From a checkpoint of a small transformer trained on Wikipedia.
Size: 15 layers, 3 heads of 32, vocabulary 512, 1.75M parameters.
Architecture: LayerNorm before each block, learned positions, biases.
Each number is 500 + 25 x the weight over its row's rms, rounded and kept within 0 to 999. Layers, rows and columns count from 0. Numbers have three digits each. The size before them is the row's rms in percent of the matrix's.

# layer 2 attention value, 96x96, rms 0.163, rows 41-81, columns 0-95
105:493482499569495502479478473464490517527495502496496487511529468494515563537504467498526486493466483498470512524509504449507475503514516514509499503534480504503513520528540479464481517485490478498477495508485492476515491495539539471504472483454527507529497501463580558483496522512516531546
090:509535517499469518517487513485570528497500504497467501508506541479468473467539497517481434493496500450491516535506498503467546504508497490484511524506479539463471498503515490492496497503523491479515481517506503445498548511468451514496555522489475512512511478517528472509526548463497525537
088:528500532500527528463507497512525518508504519544481459473511458504497528489518502505526485534486461481423509498508554514494491482502547468525522467530531487503500492532492470536457559525483493551496478496498497523530513488484514522484470521497512498498497511463471459525505461483472492502
112:482506517516471506445492461501499491485519467478487523506520461492528458486519455520482521527495453502502498470471470495454519496509475472506486515499556509495447480540505493534527478515508472529459465515486462470507551525508514498492497523518535462500490463515539506513504521450518484492
102:511512511490521489503501525490502499517432473472503497479496530491518486490531501501492457476464503492526508457519525486492469481480461493519478517537460479519529476494543514495545549470442478476485541503527511521488506461502524489456494510487514493552488523498456518504498502430522497521
087:479523519473464531514492477493488531525490486469486501513462510493539457469511494514493530505476501471489508475515490465492497529487505498510505566487489499539534508466545491518547484486454524486485497484489494467541498535506557490493483498484487557538568495505487510481521488483551512519
101:457517467481478458544541531447524504459480467502501487515521525498529488490538514490491487509458483479498515533510497507520518497476476535534521545451564514521467475518480495487500524528526514495481513479539526511549466512483475540472507492523473526519494489492505499488479521517515473519
082:551500502506501482560524504537502511475445486510520436511526501521472496547446505484537514487491513491517501491497500503543486490485452511530568477516503501484444535488495527499494487497496530490493511523499496452472513483518495487499455498517473513510457511496453470507510492501525483529
103:478579503507503502500511479538523492481466518496480497485516513471534479510496494512487512482503496486496474481506536498452487513531547497503473481489465509522489535474479451502467503499475548457501480523522517446506474505461476523509484426454488522521499488504502546488513504484475470474
093:477504507496487527500500524468516492486551514502503475470505538499464487520494527518477519501505524485497561471492488478500495513421480480503483495486510487516455528522509498453503516486498514486455544479491519506479523503549545473447491491525505462501542496513483469557480524503462520523
105:536547516513527575490467511533515503546497510491523474497446504503508489506521536485491513476514479532467531519488480474484507461488515521507502514492521504489511492488514463528489503462502556468535480469481477504517511467487485470514504525443534465469510453489509519528513475482494463480
092:497496463523493513515538487519504521542546523501540492466509512491519519522497499522517503509473482480521469481521511555504542468513537482485530530511502512446473494513512491483499450485503445521502518510533473473514537526501484469460505500535516473470468466485509488551519485449519520532
089:503548506518494528514511473522503476498532517514492511551530511512511485534485467484510537474445484450468492436510496516498463514505510525507502530488563482466527457527452481518475487523519463454536509527513484503523497514498513471525499475485493508471484504516516540518499511514488478541
088:511492502469484513484478464468514510561483469531516483520528519450472528475483467492480465495503484451487502504461525547495500487525489470501467495480515507449502507496541518532520507482477487501481531518493474467447494510513503471527553519504474504555467482484515472523518527462490504484
101:518479534545532482559464515471548525496522485461466529438481540534434515516533494503517480520480506485472487482474533511512476507477471510508528488488524467503483448505457516473494504506500501466478485520495517501473496486495491513478512470472479514551522516513485504506514497489496458515
092:493512465567528470480479529497475507495507474531486491526477509459516526468529513516512468473507463511454506513481488497505482508486528524506475501504518489534519449503525487509510525491479433548528541555505537516488501502479497499498509528473530468504481487519534511486440507513464527500
105:509501488528484504458516493548501489489541514544500525460552487463529523497462510506433493507501507549512500515483486506497493501530496499527501509482485526527525494468513430493486478487479498473458480532472453523511519504484501446441516502517497463534501495515492503510530541510501516491
100:486509469521531486482506437451519473499513491483477533495536528553511506527496528515487483495516542540521490497517514506452490493519504502510503492491488489494537493491494551486459524472533523520511466523497494495435481485432476521516468525525474488505487519491494521517490456465460488523
101:523533488504493514501507474537511530516460527474499497492478462462541524493501511515503481543507485443452517569468518528480526473493528503522463472467494509505502446497500482492491462459495508486548506521490502459461503515473543491525499512485486507513509507501490503475556509511487509544
107:483496527535552504491484517472528523453432518470454470538501482516501519495487493496516492539485522477507510491521470486474510486533546492471484494472501462490486472484501460498560522503521510521478514537523479495520488488537523522469478550525520456505499526483507508495511489506443517495
098:468455498504508509514502535531448433467495548524468456534491520521518465529526524506505560523517478498490520473518501493529501467489481541465499537489488475479499510528509480527489536497519496493530477500505529532486482517503509483560515506513486476484496476534504502519511509493525450528
090:520480501475507493513479448511505503489533502529493537463504506514512550513482491548494523461470529469521498491458453495543477484475533428477517544513524480502440518497497516533487485499477492480484499520487498506543512521506487498455504510536494540487524489522486480519535481497542529513
114:492502481530534495511492508503518503445536510477488479512512513481460510464489492552519496478515500495513469457541497503529521495516523430496537523491521538472521502514459510477543504445493532505513496496489449447522510499498493460482496462528501521508482503462450495473464485495477514503
113:510477509478514493471479489509488458505472497497511474516487521505500475527542513576480452455470467527498506493526512484496527479489500496523472528507480471552498466475504498470508520501472466501446487538459553524518469522464484501454495485483523501510525478508540492482497483452485516499
093:517499549471482478508523460536486491521496493495483503519480500495523527475484491478491456532506521473479483492471489538521540484527477476513546524519465476493482501499513503532515499444480515508522484488430493501534495519520525510515537549491496487504572526507508486552521491465530506468
104:451513500490486498557510507475475492524503489530530491522502526516496453526484458494522453487466491482545510481541493500496502475494493491506537463482507470486464491479520538496467447501518508483513503467505541527486511472493479514475502507467544462511450487492490533562513482465486505466
093:503523503484531475526525499455519518530507464488453495552514462516495511489474494522493495545511485472504520526510505491477519483511500533536471504487573502502502488482521492476538508469531497490481542497497457520482491515486501506522489476562444506516507516457481460492536463468496466523
090:469453504498459523490470482474513501516500491501514503528491523490521501467507535570489509471480470513487514530559470469516484544490499489470530516468495504498504532499477546490470483509483449458528509472507499539490469513513453487512438504478521491470546481479512514516515500521514520485
087:511482489517512518509471515483523505474497486504484475501461514456464439469511518517515464478527469465488532513499488492521559497533523493508487454472501484507504503517472465529547516473500454433469559515533481511532500500507530482493514501495534495483494507499545506468531532488504507511
112:473525514512465536467515505500523506507445512455507490459448537480520496495507517509541513505498446463498503479486494496507504498527527494470464448494471458514488534526521513496474471511497509511516522522464511460495523538522549501474470521469541472448507497492524499484532478481471507497
074:494476517497513498494499449524494459493517520542503489499521492495518504501539526492493470491441538502511449463495496464543492462518524470537543502534489472529503486511483497521472488498464494511517493528521489517533464512456488512482473515486493517476537493500485531571464483503475555498
087:484525497507530518474494511517533497488483532512527462461532479508590519495507532527505474513492485500439506486489489525521479495500520509489507474502515490483496480526497473572486467491525492488498523528484544480489484497515519483489591499522516490483459475536521494468499501505512512480
105:517412517440480538518522489513473478481507501516475524511490493499479542538501506511520487449502445524518524523487493515528482489495499459490549504497514523536471482499495518486517520515494538512522523480509488483507487501486471501539467505539467533500479541496482494472499478545469533487
092:509539538507490495519448490482517495479478512516513523506455499495452494501483456494501518487530515469525471485503482469497500510490497539501534499504502495529519499496477532472470474493481472563472514517495463538503497497504492531516491493520537537497458515534525507483450589530518468502
091:509513525517523492538493476486507471538499499506481557512503469494491515495477473479510498448473485500520518499488486484483497472510526490490479479524516527465500501502515528491447456504455522495548513488546501505456473503515481466538508485519454524527534512414527494482517501460486506467
102:472525510529468509475506535491492508467513517517509556509538506470488532514489539523495524517522544467448523500494464480477475487506517493486535507449525498493552500502517479493500471510509494536476477495479476509441468490467494523448499504498477507496486496502477536476488504543455495556
111:505531505496439477501523514495488506526499506536484509559502513507483502548501491520447512515475535515499533485521506496482517482498511481485526548481460542493479524524489499467474513502499534453513466495496552508461537527501503490481487532505516543471508499545483534475559509495478476533
102:491479564475496528477507491473518535528465470497529496496522516472533521501525455486438534502531528504450511516531509501501474537533515441517499475504504487493494487483498526540506504519490442506498556494471530540520491508500546522475498474507525467495536502494492477521500483512490485498
114:475491493477493486552528532522496475483508478562509498496547521496471489461503500490469521495472496476496542496462479509490492510520522505526443507428499487534464485556499483522529510510528520516479504515517505516500512494516547473441542463508491483483468523524497503512495544511500512510
083:449492509513487482540486522521483497556518500523510502480513538446556508487534491481459487524515507519484482472475475505501466475510499462472503534486535454522530482488528511520483507527520477527455504496497530498475513501493486534478522499532512470515507465531453504500458517544487478460
089:475458507458539524476521487508548500483529501507464475489554505522518501457477562528462513484470469522513500457508468510526501532489481541469474507516471494489532479531483501473500530484483494487493446483538520512533537513517535501490499492479479476468491491492486513529506506488551524505
# layer 2 attention output (transposed), 96x96, rms 0.158, rows 41-80, columns 0-95
112:510464483456489480506502549492549485483456472503498487476511507506474438448512541502484505533541498489469525481480483543513505522521522472474485520484509456515468471417480484501517522501480532524501487495485496501482529499511479555510560505509492513469477504481498491504508496494516501508
094:473477522489520480490506520529461457513502522438523499513506499548538488512459501492488502523509510516516479458510492482483430472512486468472456497540512456486535494477486504536514515529524466523477534500514530520488492486502516512532478483464501479522505548493474519512484534559507520501
096:507515549487482473531480507481514507514501508501547468520465484503486430462482503452514524485508511536560496496475460514523494525502514517494508531431495531507451498501483516463511478511504515482479491480497535488506489478531468477464537488518530501523502500529504532507530498511539456475
107:532485504502525463482528511474445458518482525481534503474491479482478516503512515482518490458527525539482501514469511487495487505546493513452531488495495490514506475484520525494479544525480487461483558451544519521486460422513499527504491506455497494485488492519489466485522479531501498516
110:480499499505481502493507466482520479508511554496481534504487490523487524471461522537500489513510487507469513533528479495493511527515493561498507474485453521503460496491469495518467494495542498560549537521466492448488554534521455490552513486531511489516491482499494509487483491555498516478
093:492452501489544480490530502462508470518498453524489494480555483509492536487481542496527483503536518537461479507505520524482458491523537522498532464476488466489527534500525456522511514493489469551513509512492469504485514496503470484506502529514525453483434497521492520484482500472473521468
092:516532518513509528467493464535509512523455532482526507504502475521478480496450517504538491470504541474537468476484506487511501464483543451467475507545472545489541519484464476533502514474513502485517471509478473509483543498518507471517489495449516506511465547527532502496507529489489509470
093:471525453528497494472454506474529503548490515527486558499482535510501492469537489494480506500543501497484526501535504471505465501485510507497444535469454578494484491511485508540463494474500478513515491482494512556507514500474538491512524514476476525473537489494525526497504490500466503482
108:525437556519468504485480527458491474533542463545514492494456525499503504488496520512507500514538512489497457519491493532538459483473459490517495506499518483481490487479500521481576504490512494520450481498457499512529529472539503496504497547529491508501488544475499488516472489480490497486
094:498510514537523466493492443516510500495499484474489484477494459552505533483511505459501459501514472521484440530492486502472454501506502505504566527518491567465499479497485517524473493496491493534540481539500491512525445497493450485521488517465497536493473492489479498477517481486528500484
114:502465499471476461515487481450486498498507458479485509484535450470490499497494495469459488499470498534545482496540499537488491506501496518483520490479480441550489488541470508471500492507461477538436512535469518455464496502500514512501494522541492533513493525482506488471466535497520506489
099:512482471499492461479488496499506458478474485468476524546532503491483483502549462489511506463538483489481521494472474477511453519480483537514463477519498487529507505496471505507495529516494546480495532474494509511514468482515452540505529536454500510535501466546480481449502495564498492486
088:503526507507489552493490496513504476499461463476487461495488493496469522493515539482529491454514527468501506518516533533534500511482519473511434477534476472492499529463523539472519521522495495516429497476480501500516477508522487521486510560499531463517483486510470448491503459499490507464
090:497500471567505491504483531516484459485456511417492501517489530526507475526524532509520496490533505494518527462505488471506489490483473533441477492530489475524490480490437527476489515498534498507483502514530514513533479507491461525468505441475510502473495483485514511500487478540520522502
099:492495472529447548478528514532485457533497522510549452479493460509517482467433531522491454529504478472508491473505463502493499504496532499513496542517459526503519495514479547510460494480516476540478497490515490490541479517507473483516472511482512488443501513502468510498489487514528491512
099:504485511466485507524497456466491505483486513497517452505497485519458443510464471500492518498505531492485551481492482541497548488543490484484536514522489461500482454478474555466486492508523526468499490498481486479542512530514506523515473487505472477514503506510429460517535498496482462482
109:496519521488488499509526464465485473514501482491524468514449500542509469510533490517503497504466457488508522547490478478486475498497488508496550458550542489452449448532509506506516497505499518507513541497515497495470476482545499514571525517519521543504489511490526447501502487511497495497
104:520512509528486484502521533550508509473524534494530510515438469458565527494497463458478519501455505498493496525492484503524522509492455495512490476525498548538477538473452489517501490486474497487488535460456507469539524504527503476480520510513504519499489456493514469477487531521519497518
097:460477480535526477499500508452510485488557486497515518477502522485496436469477477489530510510516486506499490474536480509521502508496545506475502529526504450511471547505467530524521512513486488497470481472542507518568489508546499530494513472474535464508471491533485510514467509532515522471
119:501469521499510481518482516521499497579526489514500468457499533480515476444505497512476525482511509469501461475490515522523514527514487501500501540538489527492471535503518527532461490508534489489473506480482522493524535492522457461498505449483500547520539483491464523503542513488551476492
110:489583537495489533539478519478532519509481488510524511492503480442524540461531484492532485447477495489505463503556531531463503534491496477521460496523509526491490517458506515488529483529471506526504525515495478501493499478468499511491490481513472515523517508501489503520482467474481541458
100:510505458555520486486535505481492510502470477498446472501504487532457488547492515445509470459537501508518526483526519474470480557517513516552481457490503514499511500528536491560487521503512493495511509498510517514508510442479486495492496530495524520464474485481490501457506502499511450484
119:508529485486485476491488514493493451582448459493517475535487500535523533505542479459474510546485496502487503491464568476504466502465464546510496506528492498479484511509534495512490531516486493504497505520473522532503472537517510494504475529477488500531522465519513501516492522476490461474
116:499525504472473539481516508486513535513533506517491532495459497507499541467443521427483529469526515484468505522456475491497519491541519551482530454499507532498496502478512505502490477471508525503541503459495458463503565482510528495513503492510470524519471518506504528485496504513487514530
096:479489465520491517540504529491515483480511520504487515468538479483506503539532492489505472458487477501516488525517474437476472519508479497510491477491519484499501478531504479467482503529538453504490508477564503490491536438475502477459457486490502523459484485485519508451461497555499498530
105:558454528511492504419485499518496489455496512444481530477502487465510513511470490511476517492520513501491486535465477515527511510516459495511469516510491498512552513494492499540490526464504486516493529504486487469502515472524513518479533488529473554508536552493544479468509507533505505522
097:494453509497514506516503466519480514504524517497539513500466532505487504492540505485532516495529489520498476471491486495543474554512525470505518532552448497500499522518479512500460510508534499495474456477501531504507506495518514438498493540449535464497505485553492522528476542513508555504
093:508496488504534454499497520465478490478482497515458539506513489498508488544533504443510510524498550487528467490454571516489508476514503519512522487503507458543513514504525473509500526474514535546520478535432500470458498467503524513489510457531519513527484498509486477525484506502507513492
088:458505510511479476488485469496498554506517516503476490496524508509538527498516473479492508504476496508541446490497532486480465518484483529460516521486503505484460454455503502484484498533507495530543453491445548469466497498508473487539449484522459514502537502510479504490462477504495524544
126:481481452539489444509447423489516517480553503576475501531554524511513506506489497472485492515475554507464493511505513505505488480515428524512523518487511534486503491494488512490496513511494496465526535501520494508509500497476478501518490463503491535505486499495493488493482516488549487495
072:504489492509528498502516542447543505506519485461467515505481494489508526502482474505490538469496466498555540531509487498473492473502505531500470438468489489518472499523552483499537491511528479511523514468467473491483542457528545504497542483496503504488482517497528545458508503515503447496
096:517488487524468519527497453479499531490507488475497462526527496478513544471487494501477492502495511504502502477489558478497530492467484531503483486463495504505499501503482527431532542511496499448504496532526495513560527521479465539496453505494472529518524516484508561461468487513486479535
113:493548493514535505488491528487514457528481506495527510467498465514478444447529527494480492513494545493505518498530498527492538485489527524492510505481475487502496533502565500529482483509472488555542485512493500509495512484533542545482513445500534488446505491501506489525510494503539455520
099:504506490486517508485535505520469514495490485493476489502500502493520513489510518486507485497495488516470547508505506529499529516531467485471480528535532512479480475489545498539508505492504518447513492509471521462487528515463489438526519496462478473485497453481481492484602438473475518493
096:522451469533468546500520518509484484480507535500491476478485531515488474486492532494490485551526515491506509521507506512534486515457500502546475508527478459537496510491504499531531541485546474491468472511449539464491506502538502519460483528494542479504492452529495509502473495527542484531
101:505494496481554483517513465471477525511486479474501467502465507515507484505497486474509485521496487531512512455466527503549506496504465534489486511531481488481459499513499488495511529497503516467510525514495526515587512533528484466558513500469500467492482495434509477517504520478492470437
115:482473525470549503493507496501497507473509511488498513444509494490499497502516527462567484507510486484489503492490471510513520506527489515522515509535532479501511507442506468510526484509505505525504535487534488507537491491524474525560501467509493486526478521431503418542489519508551506478
107:551520463543502492525476496516515478490515514476481521533490516500496503550486521489527464467470496510546474469482502496494546479482517554498513496488514517545497505527494524448499491513490568494516445538502491492485519488487496466518515498472509568482456500499526492480497475509521515474
114:552529513546503504489498452502536535519498510448514448494427476532488474529487516543508481471533494501499487496515529521502492501448514473459539497528479505442502512452514537489489497514473492469519491476498509503512510520489466534537491519523483511506513527498496474492503479482494493529
082:539538494507517528510494453485509514457452482471507504494505451486454505508487489550520470493519500508487540482502510488539529518472477520510493465492473497512472484540460522455508521475500522447496499526492470492539509501517448487496483473482486518463478523456540476458502494512484486474
# layer 2 attention query, 96x96, rms 0.167, rows 64-95, columns 0-95
099:455490526450496507491537488500520509478535479450501540506502507486500554482531473445502563456487489497521500503489524486511530490471482513515539479505509482519511511516538471478472446506502511498528477503456471510494469446490513498500490557506513497514524467537532498494480533496514509494
132:466507504496511514505474493535505473516508483489523478539456472498537497515480487504507507471507500453551503516476529480483482501504485504491496494529490523524564508516477561492540470471540487520474450470551469510523492501520516470467477491472462463513550509500496488508496496553478502527
105:470541490495520486482504478505519500501500505471491526510505516484514501498502486488557515477523524484557522514489479486486513482525503504470510485475467491557545496507473552484511518472484448505465501446512489492537540490468488516515474438519459519536505495444510515488521480543522502529
090:472456519509530462499454507460522485490519459497499523538471545539468513494516518505483509468452496453523480485531508538490487457484504487506504488474487506484497525545476474456481495493542534519532515515504478511515522479523514500484517453523517502500488485484471455532519500508465457468
107:470502537494505488470491491506533462510499472487500450517492506499541501503491478472471537480524482467549523518471505474510459516530476465497553536542559520529498466495485507520499480504527482481495520482436473506479530481468513490499511541484475509509540525492518460461491477492493511479
100:523480490499502461463498487502508499500515476497514465513500456500449447494501501504474511525526493486542493450488478546468493502485484431485500539530512466513527569493477502512493499470548483506503500514460573489485489510500507489518492519495503475519517529510483552510494501471524526520
085:454500495492516451459480506546500473517495459567446515507525498470432490530506477496485537470530526496493495516497493476499508488514539475534519499495471513485523539502515516491506489480467510525503502468523506499485510477532515510441507518522521488505503528520471487527498512433521519479
112:479482509491485520511442467489507520515500478519507489526522538558495483501513516480516491478498501482549513507480556472521462446509499510484553494495505530518495504521545506515480467466532545524492522469551512497516505502469511485471520484522475485460501522550510487500491476521437493505
119:496498525512501494483486511460517544497489507508531474497549499479484505530542467501495513440507481524518508497472507476488517510510479506475526543498507516466460466511491489464496516491532506512541504487480502539495493475490587522533485477497493518517487512563477534480495488436508509458
101:465517496494534498478522474504517456473474497474471526479457463469490461529505500493479489514491501498493517518470499535472512450489532525523551477487498484440513550527467541506533499531479494488534491500512486489528508476552494522479522448520487498492514491502480476526545534473499491474
102:518502491506534493491492527527464471523515487510465494465471502502474453492476536516505538512489482503461476499528474544490482482471529505580505536459505498543522480522443529523459506517491447520467509482503513468468477532478512521495486499530482504528493494475487511532511511470521510516
080:541514482492503478516492534522504466518501457491491480502535531481489492527508502469501542510504490547522463496516507464468519494510479471479515509504508507485546504512508519499505517465501480506505462543526474479514488518523490455493503494483495523470464505444552460517519494551486484412
100:435487497511500486479515544497472484544517504456470495488515543517518504489472500485551491469480518483549477501460510497561503512529504546520523504518512495530483492500506463507472500457513524499505504502490508504541519469481525490496463527503482499495502460443531465487502523524483465547
090:481532516525485502516528541487496514526512528516507516461497490494471524480457490494488493493539480512522496490545468467533471542518510499482489503531513480519487472486513491506503530446525518559490520476479561503498498457458484508468478544509512523519565529530519525512500501479537527510
093:531533474458508509476505533535497499494518507558518532504452510517501521494471496487517495558465529529496444504534491539487485521500526562508483479480517523470470490471502491524527506478480518506498471514529502468518494468509507524486492505523466546468499537484529539506542507472532517494
094:449499487486508487485475447508506485488531444483497472497513486498524512489521482513525525485523469489523546535475525461527483497536480469478500511538529552555501474541502476489491488457555544500490497465512496508524494453494531464470532490538504495476493496496509489527512484502522490479
109:453500525516499462483493488468474541524487451483497487541485539475503430495543517448506529472530496497514512504501472486517536519496496458456498491547496521504469494533540485479488470474532487514447548488523501553495498513537498489487511492479484522475469494513482507509507502500505511491
093:534520447499477509462504505408502460498540512511516453509480510493518500515520498511474488517482481477488505486512490510499479456483463472450509509483499517509488534515503515495482514481460475508510517532534509510478476510456475539493487477527457484497537561523551499490472506484501498478
110:516511491528482468506491488461523555493504457500560460496479517505513509486497554476512499480535513529520499479497517449463497529541472487532496529470516448482484479481487466492484498479546509512514485499511461492485482498459517471512459517514492489492486510552504514500461515478508534449
090:491533470481501481487464448516515503487467481508515491458499516519479472462513491503475510497496503512484491536476499508465468470476517506488518476545495541447499513477466500489546518489520478481536469519506467466517488528502490558474450485485489493495448538557521539500496502484523494528
093:554526467464520531511520495523487486516500491479492477541462505523497466518448496512495480507519510496491488476475467446443546481500501496496474439475473500493519491512478529532496526493499509499487506513475486498479542482548517487471499489473477541493522532461510562487475496499540509514
102:462500505474508530502500467541443530510500492514469482498501506481510511490480487468505488472504534469517541531515513460478524493490510533476471462544516513505495507498526487513527458468543525521462503477521494493487524501514504478476503467539480503510552529504504495488545500529482421547
102:505501514477483522548506494506558515489487524492551475461532480482486474464517492524521467497500499538466514495479543499500496521511484495510494548530493494505471540480524441516506471516515476504548478521430522474504492495485525553497517486537527489535478503487491471463493521504498461496
100:453511524505500488456497479500506508503522538480525528501480480489477531470481515526491478483478482498478506526518506497550497514532487472463518503488500509520483520488519507471459439466502516502548491519451514497506489499478485423472488499519497481488504527505525509529468535512420466471
106:500462486525488519513533526472475492461507477464465566479465493498481526483450495541480478533452491551440470453520457491461495499493492492517499504475488504455499473491513466494527504506461515517495518529521517483504499518504521501535500501532511524488495470480505549504495513488537511505
080:491530468506504523531486494500516492481459513541468524492490533559476521535515518508458492475458522533467513508538544531509490494488487502486477495485506520473531534525464546500489497472492497516479508476478477527486496581511498539459515459453525503481483487490519514509493504489540491481
113:493477526475503463501520524505491493549506483481529518537472511551499539509503514472504533488536461481508563498490526470509491532533538508481553513524545505491501493490511497493504457487521521501477477494498498501523460484487526445461541493462511441489483496525510508502546487514472515513
097:495506503440499497486488508457432446521476466511465459535467468497523532480463515477486544469513510460532492491483514489495472434507505532474491496504499498506533516500522531505507521526484492496498502475524490504495553457515478489506511447510498492490507493482509511540477520531487535484
093:490489471508486512510524512491478528450542487493461501489446508479499507498518532428458478455512496533476451496506518511516457486558495519500504499499497487483526503500461487473494495498522491468517527531491516498492485483488529507501486468520518502489430442501496453487505468489513526535
120:517525471531468495483495507518509495469524509508455528433470477482489487504486500507517494496459507485501496497496464526468509458460457452497486466495476507512524478458515529550528554511479492507512516490503494535501515484517480508518527473459472517464484479424508506489523483488491497539
082:497485480483503514522499496507501607506510475535527516519527508509502517527513464532524518500487518498478519459505518481453526517483495521527493507530466458507522485516489496528500497534489581465531494568501479501501482521493512497536483504520517493496503516507485501480497522481491445471
103:528536442495489515451475566497502502496505485558453482517518482477528502481510507487461498491522515498471473485509458525505514476501502548526480479535513494539531496509489506487509499481519532490453508504470502483533532496512477474522471487514451524564474482507487527477539493498513504510
# layer 2 attention key, 96x96, rms 0.155, rows 64-95, columns 0-95
096:501524526498473480487476488483505463512521495523503466496508510495461460501482501501509488496458462463507509523490477522484468479506505477516494492508560477478524513473449506476559487478527498518481526542504519486542549447511498481482493493492489430500474477481512478511520495495489422489
114:531541482455546468509493496476484479502484477508437507478480504514495538515504489489528510529476490525476527498517449512481483495500521475488522473484469515504510486496510511550497547561478493480513499473479524488473547525521481494489516446507523510509522489475542530514538485502481524557
095:518494510502502505508539490497478496516462509517477418498499494464481522512477523487477512512460540525471491492443497523497454505500516514541502481526523514470491491490535502527530491485506545488475452474523497498465469540509445471481513492503552526498485526531468483492536489495478483533
092:473495505529508463517492495511494516506542502518514511517514512479540483587518470485488449492496525522480463484513455479489516508492487526487488476499520548519514480445474478489573505523501482489488479511544508459452472520461470492507496510511510499479502517480535526478490491520509532524
116:503515495484474490545437468495500516487506513520505510501528493473514507505511527516511485533467503520496469536522498486494479493450535494471492496499450490472519489524549556494538528502527545524474510477519517531532492537523515487477504469478476456475548481498496502521537507491441496535
097:529526522517512495522509524508497485493491507499492502443479477443521529537449501471535468466525507495486521536510544445532502514514549509504517495471520521479509507481522498474449465509531528487483530516510485486516484485439544537489471491479503530487513518526494462520486497467489492467
093:525514486467493524467513525473478506488497484428533509522504486500539489456488528483524471534519484524516515473521436504526461534500492529497487472545500513499478498472447477535509505496522499492489524531495485485494481501511494528555492467462486492463478500500506493444490533545503498529
108:457528463486512481508485516481478501525497466529486478485467506447504523509438459513509496518482507534483474483533462512501497586487537473539526485519467528504524481492461506485517514527481506506477474502450483505515501474529517487466481506501456498504518466462503518494501498476492484536
119:494498524520477475520519467528471461504510490473541513505484515510519456480453511476479496553502470512507532541540527489526495533485542462467499530540521483513488503538498505490523439490519516509524527524504521482503479515484473483480523548470495431492489466501483482491516505541497517507
099:537518496492515520520463544467497502516507515487531520494542512532499469470472501518516489475481508483513477467528440537551492511508438474484422495508505523529472471482485489479494503534483498476439489496521524500494503500481503473556489481478529536488492493482510524493501494535509516515
095:535530481497521507518518473511497532470487503498587502550494485484476541491549471509468480507520487496497485503483465471520520504529477479500518476483500506461512522504551448502513534477503542478506490478484531484509497510532494471475499497500555502494461556540506497484524491470477517486
090:479497524503551534517530508501496501508495535539493515480492471502527482505483511533477478496456469475471530493467459495531501491505515519502472481558504473515449485489488496508571500552499505495442510483477511512493538527520467498491490503516513532510500492507440489488516465503510511563
100:491510484477479492485465475539524508533482500527507458501474505470514470521543537490486504504501530491485483493523506487466475507512505501483504477504475520502518428494421503482549522513481524504508489510554466506501510502504483488488560469524511471518477512478468449499513494515567480503
088:526460514486505513480508457535532474524489463501467499519516490510542517512518539544477497541511543520472523524522573500512520526522505506502545522503505540495518481490481478498483482511491523480497545545486519461496518541493536522529490480518475489485498466493475461488504552510466495509
093:433478486539504543498547533506500530559501498505483494501536468515476522554502473526492466465534514490498496482484496483505498452556442523512506489487512481470518481526482490512512500532487502461521514510512516502496502547514489502496498500497482559483500528471476481473455509529507520499
093:544528517496507459511503513483463487518471511477447481507462524496531494512491516491545463476465536534531473492496490509462497532481521485531532464504473510469508543502503533528547504538466463533505504514513515500550520509508466503503502493484474492526485503488441495509512530544506473526
093:534518498476499542522492471486496476489499524494469471474479478531510522530472469510552463471481484530526538485502532485511484506496560535502507451481458512510494498470513503530503490502515518508556459531482471474506493447510535474488524509553491497523497477463475463495507513524473484509
091:480493521512535536511494507516529508510457492524515559535487424491506504503437508532497490489510475507498506533522514532513532513542501523549532497494484534493534447527532458522513473483528516488495505476472498480515501507501498487506482538474504488517491474461473503460534492470496455501
106:490504536468491491496465444532498491472503495512466522505513527500522502537484450483455499475486495471508511509506537501539495537441548483473541522521534519483493506464502490467498465523513537514553525517493552525482502480496527521498522511448485466484501509504497444487500508515512509498
097:505516481469474505519525500452419467494482547509496494507482496464476523494494508497513487540525505482508533478484484481527537512551465507527466508500500477506508486547496507501511464538484469492470570464516525551495473509496517491536487490480483503535499454467509485513486491480487496475
097:498502498557492504492456499492506533524518487570465495500482496494500565472496509514494510473502499482485476510539468514479464483502492546505494497472482523476478512474524511511489492498462491508507479497517519493466444572508508524513471497514495523481502492535463448533494472452479474466
101:496508454505496475476488529486533439516487463514454470497495523526489513521501489519521511553495501498486475478470470533517498498524538519549488465459458552528504548530486536526500483532444470502516460512499467516504502512518469498517499477481511525489506478491477500546493497515500525523
112:486493520511471492444500520499454500492482546507503538449514508499507515493459503489495529531471464492523500524527522501516516538483520475492544521519531485487463453542491513465483515464514488477510547510501509520510487464448457455494471530482469473479527525530498515503536490477513490481
090:506511521480483451501457490494511532560498455471468453491523497486522460519495473488510521470529497486524516448483541485501514474480507528495516482542494501513477489498430483512493500507500512527491481476497478536516522467528490525554528507467460515470504519481474490455529488479520511514
109:491529503535532502517533520522545513522519527473509503525545487510507471528534545498464486501516517460532528488496513509538471505513481544494462507497543481530473531478489507486471482499478463490524501509430508513494478516476469517504467505455504530476485481518503488509480470528494497430
092:540463506512531481500542462479500517469528451513517490488496487508526519473506465489560491538529494485523483473463473529478545498531474516512509531495509510520534481491548493526501519491503490477489532491469497490495471510533509470525474505512529552502552481520449519503540505486457514494
118:494559484469497495492453517517436443468476483505477489488548516454523461542501498487509487500495496503522477522492494491506512481501524478502484495486478530556525446511493496500502541499507502518499542489497526497480542487544497538515495518505454489520505443471523511513492505525485517541
104:534525505524481509492520528525507495498460500500505468504498537529502502541500505513539478513476481557501477501479453534467527505490503489495479478506487492453539486456455503493508514509487501489460473487468475536487489623511528509526505486493511529521500477504506502490502497480511511507
092:467485548513496488463487529543489504472474498519541488500519463467493503504490442519530493495480513484542559473476474525496526497462478505476494478486530498524496480482492483506481492485456528525467471448519477543527470516496500509477527478450484525447522503495481520514472519503535504491
112:484454512483497557545565502506484537502479533485493513502490487509502511516520492504455487518485486509505475500523475535500496488534483525503469548551511491487496544509483501486469518498462518481462492511507520462505470543491457539486508462520534532522531532492479501547489501509482519453
084:485475542531463461526498510480509459493503495508503492502476522502533568429508509481493497525527477539506476522452516507524469494516461495514522476477526521523489524508483492446533472447494484550497475521489491541496514483514476500471474508498496500487492520500524525503479445522517508528
090:478464496515482479586511472526501530510494515473490473510501469489441482513505517532490472507499535499521496543505466541489506499517477490501479491453449496486509525505520506520500545528492483524550496450553476520504500548508511498478461501480557489472517504509510501508484499488498512525